config.toml
d_model = 192
n_kv_head = 3
d_mlp = 1152
vocab_size = 32000
activation = "tanh_gelu"
attn_scale = 0.125
bias = "all"
init = "normal"
init_std_qkv = 0.0188
beta1 = 0.9
decay_fraction = 0.747
decay_shape = "sqrt"
doc_mask = true
dataset = "wikipedia_en"
Each number is 128 + 32 x the weight over its row's rms, rounded and kept within 0 to 255. Layers, rows and columns count from 0. The size above them is the row's rms in percent of the matrix's.

# layer 5 attention key, 192x192, rms 0.0517, rows 52-60, columns 0-191
size [117 104 105 110 105 104  91 120  99]
[[161 122 153 145 119 130 171 151  91  41 125 182 124 142 121 126 122 109  39 127  97  90  68 255  80 120 158 151 199 127 134  74 144 139 156 153 150 114 113 100 165 128 115 188 122 197 120 187 132 136 137 174 219  93 117 124  76 153 106 163 136 118 142  66 123 118 150 121 116 118 116 146 126 120 118 102  95 113  83 176  79 173  99 146 153 154 143 114 130 133 121  91 131  95 119 121 131 123  82  94 138 113 150 140  90  89  77 112 156 109 133 141 121 128 126 104 122 184 104 159 107 185 132 166 152  93 121 132 103  97 135  77 104 175 139  97 116 107 104 111 110 125  77 119 116 107 162 137  63 129 111 118  97 126 138 164  67 120 127 160 145 150  97 164 101 148 164 150 147  98  95 137 126 109 105  85 119 122 155 156 145 169 101 101 123 113 145 120 135 160 110 153]
 [ 97 130 104 116 131 126 115 138 169 151 122  99 131 147  92 144  98 135 132  82 132 148 114 255 167 122 122 121  71 143 125 114 136  94 134 150 113 169 136 120 127  93 128 140  86  90 133 105 135 145 146 104 255 130 140  92 114  93 136 119  97 160 144 143 130 148 141 121 150 111 117 138 107 126 112 141  68 123 108 150  37  91 149  95 131 117 118 146 125  78 127 145 124 144  88 167 153 137 122 188 124 143 115 147 135 130 126 126 141  74 152 137 128 125 132 162 121  74 103 118 125 150 111 112 116 135 169 149 176 168  86 126 113 135 161 129 103 145 136 102  83 132 150 142 123 131 141 130 155 101 155 138  98 127  63 162  98 104 153 117 106  82 121 134 155 144 131 140 110 114 124 103 152 170 128 134 107 141 132 132 103 113 112 116 151  90 118  93 115 141 141 140]
 [124 117 123 100 138 123 123 136 137 163 127 113 138 159  93 130 123 139 149  66 146 158  69 255 123 135 127 118 101 149 113  89 147 116 148 162  96 141 119 133 124 106 105 134  69  87 130 108 125 110 144 117 255 103 128 124 114 148 135 137 116 145 108 144 125 134 130 105 141  97 120 131 124 125 112 152  53 124 103 169  22 128 117 113 162 112 148 143 125  94 127 119 128 128 123 149 142 103 109 152 147 149 135 133 129 136 133 145 117  72 153 135 142 137 129 142 128  64 121 139 104 199 144 113 129 128 153 143 119 141  88 115 115 154 148 116 107 143 139  64  84 127 169 131 139 157 186 129 122 107 152 140 114 151 103 133 114  84 135 151 144 147 136 151 144 148 102 133 156 112 134 121 140 141 141 105  65 144 123 131 138 103 125 120 128 115 109 112 139 146 142 132]
 [143  93 130 134 170  97 104  97 127 174 152  77 137 128 198 168 146 115 150 133 119 161 151  53 142 130 139 169 136 130 166 213  83 192 182  97  78 127 126 121  95 138 138  92 152 118 149 149 133 173 102 152  84  78 159 110  84 158  80 184 167 110 158 101 148 108 138 127 108 118 135 131 148 111 137 133 121 162 144 108 185 140 132 164 196 136  89  95 111 104 135  92 137 151 113 186  94 143 114  98 126 120 115 160 234 116  86 119  39 123 205  99 171 181 179 125 133 129 148 144 136 119 123  54 152  87 188 153 128  97 132 113 118 139  88 162 105 118 137  79 123 172 122  97 103 166 135 175 125 176 167 156 126 143 144 118 101 126 133 140 171 137 154  95  72 150 147  91 107 117 132  67 110 129 141  96 179 156 101 156 110 153 131 144 110 144 100 120  65 147 113 137]
 [119 131 120 120 149 124 125  97 132 202 109 113 125 185  53 159 120 143 153 106 138 136  84 255 147 106 128 123  91 166 129  89 139 102 130 167 131 145 140 124 102 119 121 114  94  76 143 121 135 128 138 110 255 127 131 119 108  78 155 121 132 140 128 156 150 172 131 140 117 124 114 147 111 127 139 139  74  89 110 161  46 103 152 120 114 116 147 136 136  79 145 135 131 153 123  99 175 113 112 173 134 142 106 128 134 142 166 143 145  58 164 133 126 124 130 148 139  66  99 163 116 168 126 106 118 100 155 163 115 140 105 125 125 108 157 136 140 136 121 113  58 119 155 161 115 141 176  96 145  97 158 133 141 138 114 156 115 146 135 150 127 127 139 154 130 136 110 133 144 130 114 112 125 180 137 140  95 113 130 110 105 117 127 112 150  94 129 100  92 143 132 130]
 [156 154 139 138 160 161 120 162  85  98 104 151 115 109  99  77 127 103  71 168  84 113 107 255 101 121 122 195 142 139  83  74 137 155  93 121 173  87 108 135 131 125 113 163 135 125 109 139 106 132  85 161 178 105 159 133 116 105 130 108 115 123  80  85 116 144 128 148 115  92 154 109  99 107 114  87 160 122 107 151 125 122  80 133 143 151 160 190 128 104 116 135 154  99 105 134 169  94  97 163 146 124 116 101  54  38 183 118 185 179  66 191 100 172 101  72  87 200  98 136 101 134 142 132 113 122  69 112 139 144 115 109 110 139 141 182 140 141 117 124  79  84  71 143 133 116 113 131 115  81  86  66 126 143 139 137 165 155 143 178 114 136  95 191 101 170 136 165 161  91 170 145 117  98 155 145  86 124 157  93 129 149 126 136 101 113 131 131 144 122 178 144]
 [103  64 150 143 125 107 171 145 131   0 133 145 135 127 126 140 147 173  79 100 115 165 130 173 119  61 131 136 138 137 118 103 132  73 182 151  93 150  68 125  98 111 110 177 122 113 130 108 160 147 200 129 189  99 163 153 138 167 139 175  57 102 164 173  89 106 132 149 119 116 137 115 130 140  83 207  88  90 116 197 123 127 157 117 167 173 158 116 108  98 118  59 115  93 117 170 126 124  67 156  76 125 164 194 120  75 160 124 137  80 169  95 130 152 116 140 134 150 104 129 134 138 137 154  88 139 170 157 151 111 112  87 122 122 149  62  89 181 140  71 121 144 138  70  89 108 130  77 142 140 161 120 130 127  94 105 127 129 141 142 121  97  95 143 142 170 158 146 130 124 123 118 112 163 171 108 127 152 104 199  77 156 125 127 100 131 114 120 133 159  89 104]
 [164 149 118 118 135 132 115 131 134 108  87 143  97 133 173 130 117 164  72  97 122 117  88 230 101 149 149 132 193 158  94 194 128 170 134 147 117 131 110 135 149 171  98 136  97  76 156 122 133 176 105 130 122 143 138 117  90 150 109 174 147 120 141 134 124 118 105  69 132  93 125 163 112 119 153 178 125 180 133 135  94 162 151 180 154 155 121  94 158 114 122  74 123  95 135 130  94  72 110 144 184 147 146 164 162 109 111 112 166 145 207 121 144 150 145 161 135  88  72 115  98 179  82 109 124 119 113 102 132  62  93 102  77 155  99 136  93 158 125  68 107 145  82 100 112 122 233 123 109 118 166 114  93 138  91  81 110 156  98 202 176 145 139 138  85 128 145 123 142 103 195 107 149  94 141 114 115 145  97 165 179 162  67 122 106 111  90 181 204 158 121 140]
 [152 114 186 141 102 120 131 133 125  24 141 160 113  56 144 128 137 156 129 141 111 124 184   0 117  86 131  99 163  93 110 170 130 156 161 111 169 134  90 120  81 157 102 181 158 163 117 145 117 121 126 122  80  99 139 153 111 161 130 104 100 140  92 140 140 136 139 115 122 144 107 107 148 119 109 129 205 118 178 119 210  95 112  96 156  97 110 131 140 133  87  92 163  97 133 133 184 115 129 140 113 109 110  71 155 100 154 167  48 160 107 130 126 147 146 118 129 248 162 111 149  55 121 147 125 139 111 155 142 113 131  88 142 132  78 143 126 168 165 175 169 122 118 138  89 116  73 100 122 167 139 151 128 158 138 124 157 128  85 109 135 107 105 178 128 146 154 137 111 102  78 114 118 128 123 144 109 114 140 103  91 168 110 111 114 128 137  93  48 129 143 120]]
# layer 5 attention query, 192x192, rms 0.0549, rows 53-60, columns 0-191
size [ 94  99 112 101  97  88 114  95]
[[ 72  68 118  92  89  51 125 124 164 134 183 118 121 163 155 132 115 164 167 128 140 141 113 142 163  90 113 168 163  76 113 174 136 107 166 164 130 112  80  87 143  82 149  89 131 189 210 127 157 175 130 139 116 126 127 103 137 113 141 110  44 165 166 135 114  89 176  72 135 144 144 142 144 127  97 147 157 162 105 168 111 123 176 126 113 123  69 135 129 175 158 130 135 157 113 104 138 118  46 117 138 151 103 111 167 147 112 121 159  91 103 137 125 141 176 158 151  98  83 115 181 112 134  80 137 125 142 226 146 166  74 115  85 118 185  91 139 145 111 133  93 170 109 154 123 111 107 164 111 182 192 166 141 133 158 130 113  61  99 140  88  49 150 154 151 106 101 125 133 128  92 144 155 181  90 134 139 150 113 170 112  83 157 127 139 138 125 173 181 142 136 132]
 [ 69  87 107 100 125 128 132  79 145 174 117  84 143 200 156 131 122 187 177  69 143 107  94 113 147  94  78 130 107  88 122 160 121  70 162 190 123 163 109  89 147 140 187  89 150 104 140 129 185 158  89 158 135 100 168  65 101 166 100 129  91 121 128  82 157 158 156  66 148 170 137 164 164 112 113 123 139 160  65 158  96 168 173 147 117 123 127  62 209 147 146 152 152 129 104 135  80 116  88 133 156 128 125 131 144 132 124  86 189  96 117 138 144 129 141  78 160  78 102 150 109 155 156 114 130  93  79 101 126  81  70 118 126 148 182 102 125  95 188  94 107 157 146 118 164 111  99 133 157  93 127 120 130 163 190 155 152 107 117 158 175  98 114 143  93 122 111 136 147 115 109  97 167 111 104  52 137 125  98 160 119 119  98 167 201 142  76 124 127 110 152 139]
 [127  94 164 140 154 122  89 137 148 101 163  93 166 105 150 153 129  78 129 135 122 142 150 103 154 122 137  72 100 151 155 150 184 172 185 125 109 110 121 127 105 154 138 132 158 119 161 109 129 136 142 111 118 125 139  94 101 120 134 130 171  82 141 142 160  59 118 102 139 119 179 124 148  97 107 111 120 165 183  86  94 147  97 172 160 187 138 118 152  84 148  85 141  99 141 163 108  88 166 141  78 116 156 111 150 135 151 156  45 131 217  91 163 126 101  78 185 102 123 173  94 101 133 109 134   0 162 142 108 100 159 107 127 119  41 123 117 123 167  60 146 152 126 127 170 191 121 125 146 167 200 164  94 150 113  95  81  83  86 102 168 113 148 132  65 163 168 134 110 128 119 122 123 149 154  86 129 129 136 106 117 158  86 109  95 132  91 154 125 185 115 159]
 [ 98  71 121 167 106 109 105 104 191 149 163 130  86 168 149  86 106 171 172 116 121 139 136 105 118 131 121 182 108  99 138 140 153 108 144 145 139 108  99  97 130 129 113 104 120  95 209 113 149 104 144 164 134 127 147 122 123 111 138 143  81 162 196 102 115 113 193 116 102 155  66 148 129  96  82 125 118 151 102 144 116 103 145 101 131 142 145 139 160 177 154 183 130 137 128 121 129 141  20  85  81 162 139 104 137 167 121 116 202  88  51 135 120 148 166 153 101 123 114 151 116 142 216  87 127 100 135 167 173 131  88 111 119 133 158 171 149 113 114 123  84 106 142 219 146 123  64 147 113 112 170 109 147 122 178 191 100 112 110 178 117 125 134 116 172 111  94 101 130 101 100 118 147 174 147  70 101  89 158 120  87  91 161 112 133  97 120  51 106 110 150  59]
 [154 185 124 152 184 134 118 140 141 156  59 134 107  88 102 115 148 155  95 159 106 104 122 136 109 174 141 104 118 133 113  88 107 125  81 134 105 115 126 141 159  80 176 106 157 134 102 103 138  80  84 121 153 101  67 121 108 166 104 101  43 142 116  73 127 168  66  94  88 121 138 153 131  77 144 145 135 137 147 116 112 107 132 174 163  85 175 112  87 134  98 193 142 107  85  95 139  52 122 179 141 168 128 125 154 104 127 146 175 136 111 184 127 162 115 153 126 137 158 100 146 103 129 113 186  98  48 124 154 133 111 156  73 122 135 167 149 120 162 153  81  94  98 134 129 105 177 132 130  53 115 102 135 157 176 110 133 133 137 164 165 139 117 142  89 198 149 194 178 111 163  91 172 147 158 100  86 166 171 120 152 154 122 170  95  49  94  96 126  83 168 130]
 [132 109  76 110 147  77 187  90 153 105 141 108 141 119  92 180 124 133 142 129 137  97 114 147 172  46  99 126  62 102 125 187 208 133 174 197 110 142  72 132 144  82 117 122 132 186 134 140 118 192 126  90 164 117 155 103 131 139 154  89 150 105 121  95 154  88 112  90 130 108  85 101 151 180 107 141 121 166 127 140 107 108 134 143 167 140  76 162 200  87 121 126 101 159 133 162 136 119 112 136 162 146 128 134 200 125 163 125 142 110 119 108 135 136  85  97 101 154  93 104 115 161 153 164 109  53 171 106 174  78  98 135 104 112 157  83  96 146 143 110 184 110 163  97 192  89  70  62 147 136 138 114  88 127  83  93 201 110 122  89 169 111 151 196 170 105 130 100 156 109 124 139  82 146  95 105 109 147 123 124 146 125 135  93 130  80 100  72 145 151 141 125]
 [136 123  62 129 147 123 144 104 119 136 106 106 124 108 133 119 117 126 112 119 120 149  79 130  97 153 116  38 113 110  78 161  79 123 115 147  90 146 167 144 118 162 118 129 174 135 154 115 129 140 129  92 128 135 142 118  70 193 123 131 168  52 129 121 138 163 155  88 178 141 164 180 143 116 121 138 125 164 160 129 114 179 162 176 138 151 133  68 200 110 120 161 140  94 134 136 122 102 145 138 133 102 145 126 101 112 148 153 219 158 178  88 135 121 119  30 141  78 108 122 113 157 129 148 116  35 116  90 144 134 123  85 107 205 117 150  98 122 130 123 119 109 120  74 180 160 180 170 181  98 151 149 103 157 133 110 147 143 103 150 203 109 123 104  70  87  97 141 157  99 157 114 151 126 108  73 115  82 118 124 225 140  80 141 120  82  92 126 146 139 153 170]
 [162 122 163 131 152  85  72 128 161 135 129 123 168  90 115 151 132  81 140 160 131 158 150 151 165 134 139 100 109 116  92  93 134 161 174 123 153 118  49 152  72 117  97 124 129  98  97 103 145  83 178 157 167  56  99 162 140 235 126 114  94 158  83 171 165  88 103 138 117 148 147  67 141 104 101 171  84 127 194 121 111 111 102 120 164 128 128 146 138  94  81  62 183 104 115 183 120 130 131 137  87 172 149 150 150  85 169 137 111 144 131  75 132 102 126 120 117 151 134 149 128  87 163 138 129 143 171 115 150 105 169  76 168  76 100 125 109 162 116 152 153 174 117  99 118  99 140  38 110 136 192 125 105 137  78  89 160 139 136 117 166 109  96 178 164 109 160 121 101 108 118  98 161 146 104 105  99 136 173  90 101 201 147 115 106 137 123  89  84 153 135  61]]